{"n_layer": 16, "d_model": 128, "n_head": 2, "n_kv_head": 1, "head_dim": 64, "d_mlp": 320, "vocab_size": 820, "activation": "reglu", "norm": "layernorm", "norm_place": "pre", "norm_eps": 1e-06, "positions": "rope", "rope_base": 4380.0, "rope_fraction": 0.25, "qk_norm": false, "attn_scale": 0.125, "bias": "none", "tie_embeddings": true, "parallel_block": true, "init": "uniform", "init_std_qkv": 0.0322, "init_std_o": 0.0322, "init_std_up": 0.0322, "init_std_down": 0.0, "optimizer": "adamw", "lr": 0.00189, "beta1": 0.95, "beta2": 0.95, "weight_decay": 0.12, "lr_head": 0.00885, "grad_clip": 1.0, "warmup_steps": 442, "schedule": "cos", "final_lr_fraction": 0.03, "batch_tokens": 16384, "seq_len": 256, "doc_mask": false, "train_tokens": 122200000, "steps": 7459, "dataset": "wikipedia_en"}
Each number is 128 + 32 x the weight over the matrix's rms, rounded and kept within 0 to 255. Layers, rows and columns count from 0. Numbers have three digits each.

# layer 5 MLP down (transposed), 320x128, rms 0.0787, rows 307-319, columns 64-127
163140123084195057189131144128107127088140072119208117101154079091118104101162238068189105136143151094111117139116094179082174135169145051104133150156124116116148148080090130113065157137150127
142098153161161177141139145150143129154114181154181134111160141072144175103156120132130124171108112093114103094083145136113149060127075080074130137104106097131132141153135137061124124094138135
160127090096115151170134058089146163151098147085085150127104074136110071183089118152076153137166100171103112192135078119134059106142169144147093153131099132145136111143199158169088106071114105
076176165155148183135145108134160120080148126167118148119195076109131121083086121089155173103110086121135116157109123121081181172161124143110149147120118175116151098181113111090158105119159119
091151076110181201133158142092137115150067117166158074155116141138184077188125121108130150106111108128154115125152131093080154114127113143122145115136103106139157089144128154097109111117131145
127128110158071131106108100140145108137117079151141137173117153071101138126134078108173175137141109181153136169079156160161129149080143081155160125100114110091139111149116106089085154129132152
084123126163120146088091125155081149118167173204137171174179099090142070131139184047078134154105076144164104166119145065092108132174137108116097245131087119157115070138118085091116075093144144
117092150109127119149117137150096100117079176105104085173148108204116138105128123206102113145072104137221174113143140046123143157102075119146143087136183109132116163182095107126198112168114119
091124119113157087168127176143065127127126105152121119131141123136082072130106123185169172143135151093146116131138137093137140131126183131133055093116166146153129121109156109144133134182114182
135158092139084135115167112124106138072175130143116087071073100151062082149131164120173092085093189146090065094124134147196082147148145159150127121125132097099157105124156163134162089162114119
102124159138155159073082130132154178116143143155111166140101123117116101170115091147177121184077105093110117075127116100123133063076115143118095210119088160148110141156128066137168098114132136
169126133089161117109162114162123126154104185134098128129130109145095083200145119114133133132051141120135078130103133158186178127109078128125170154154133120128119129106140112168128120115177111
151189094172106163082161139141139081115048118048078109132126128132114130133094157114143185149166130181155144111107150165113177089081161143150101128093119156167076155126143074158085123131040129
# layer 5 MLP gate, 320x128, rms 0.0821, rows 308-319, columns 64-127
121107089124130108114158154164129145074159119106112112152131126115162159120087108142124111130123183140109127158149132124111127117076100133171076112095143120085110115123189138090123155165140191
070085118094153190105116144089155153114145117169114140143106085133067157076157120167179140136152137114109135152149112149087143107157141119139115165072099107079130096190169167121152093171092180
105186154154190115136187134081097180152090111148088116077128089120106155115138100145166132101151128175128176136152079117113153137197134170108126074133095192109106168107059098127163119123162133
116161113148166091175194158141177110113152071199126149165144133178144102074156138158142169124136171098118124164098169102097138168181107143097097109084084131095159162143138086134127072110137115
139187117111144162099193077144120102129127122102074081205120148151124180113113160144142077089159176154126122142107182116137182204122175164091106128137116110109151180107138107167113149120104105
188158197181099129099144173193171181115137140129121060186169139143096151058123102137096177122119130158100128160140120128137120157108162159092075179134092131110057109176119122133119199136093144
170144162144101114095113124120119141099101093092112084172114108156097088062147125165087135156135151172126125151141164173170109127119117129162126200146076122088129154142166186121142159160102136
133083118154127151118122156199176108074158130094192072172187167115157131120136087188136150088153082103128118133059132175148111085101153136080137142106038138107093129192099159151166194109075128
148135136100126162102198176173096133119141143158146154065114038128110070140128131119126096147152188102155090132080144089076138144126131138117064117033150121161117115126178087127099122125179096
113197141200181172136121052151097136082175099137102075157127104143140128146132127160143136073073107064086138114070158178086167148140108063151044092076127181143111166124109090209126102131134142
113158177158143155115116100195132119077167080173104145144131124146122161118121142098161183084128180138147119195111097135108128135151136106134089084111108138113133137095147138093157093149083138
111100098131104169127141145059132183149146154097081110132111111109115108103094183099087112164129110143092152175115088141165137161119135133141110171092125078082142138156150166099056110143150169
# layer 5 MLP up, 320x128, rms 0.0816, rows 308-319, columns 64-127
085186070108134117132148146140118150175114126101116128140139124137144123099110116176161199117128115154151128111127108157148157186093106142117157132112143110163104124097201118194088089132109117
194164128155132097194175126119131074086161097096132058120101140143179106154127126123118108122074128170148104122121140112174114171142036162119203043151146111109182136166187083109080158107136106
150063116175111114070155126144108180153084122103130136145139143096163109113118138097125073146194127150152126123168137144121159149081120104141143127106086088161062110144175162156143118095141077
187149108119099081149113126130156118115132102118114139157141138108124223090148095148128141118166112150106165109103136115152111190119108124086150127143134087116147174106102152124120147132106145
149101204111108084168180110109124108163150106108126086152113144083126112149132152163071115129160122102204150127154121111114080166102142090118116122194116075143102122072110151181149106116125124
163105201155127152137164156148184157099083170111109132119131147063124128176138102176129076112142146150137090162086223116130179122137123179052068090140160167102149180118114157153146133073108097
139153156144118143192149127099172160129166178133141109151092126144107092077149143132082195076124154112130062172077093058092078110164100092089129117134067152117108093113164076135134104109137175
202107092161163164156116105104129134059077122167105198118137129148158173163122178153110087156108140136102118098110144208070141101180092085143097091068123106110128156141156162165112153096149136
123087119122120127094050096155120165094054132152156121169122076071139143126126062125199156153063077138121144137217109102100142147139102171121209179158110054153113130121086123134139124134142172
132122140105186109154129154112130087143186177098054104075128118074093143131097125181098126134127163143201147122165075115125132182135106121102157188123134183104130100086148149102142142114111116
096088176106108172139108065141189128095111087133202120163159168120138103076135144135167117102143128140169198138117142128105120132114125130110117111127078177128187122144085200101144133106093119
127081123078098098090111228211136154151172099085073084107123163183152092104087157137185027111147142097107149186169131139151117145118150157133127123144098176143087128119155073153121085135144171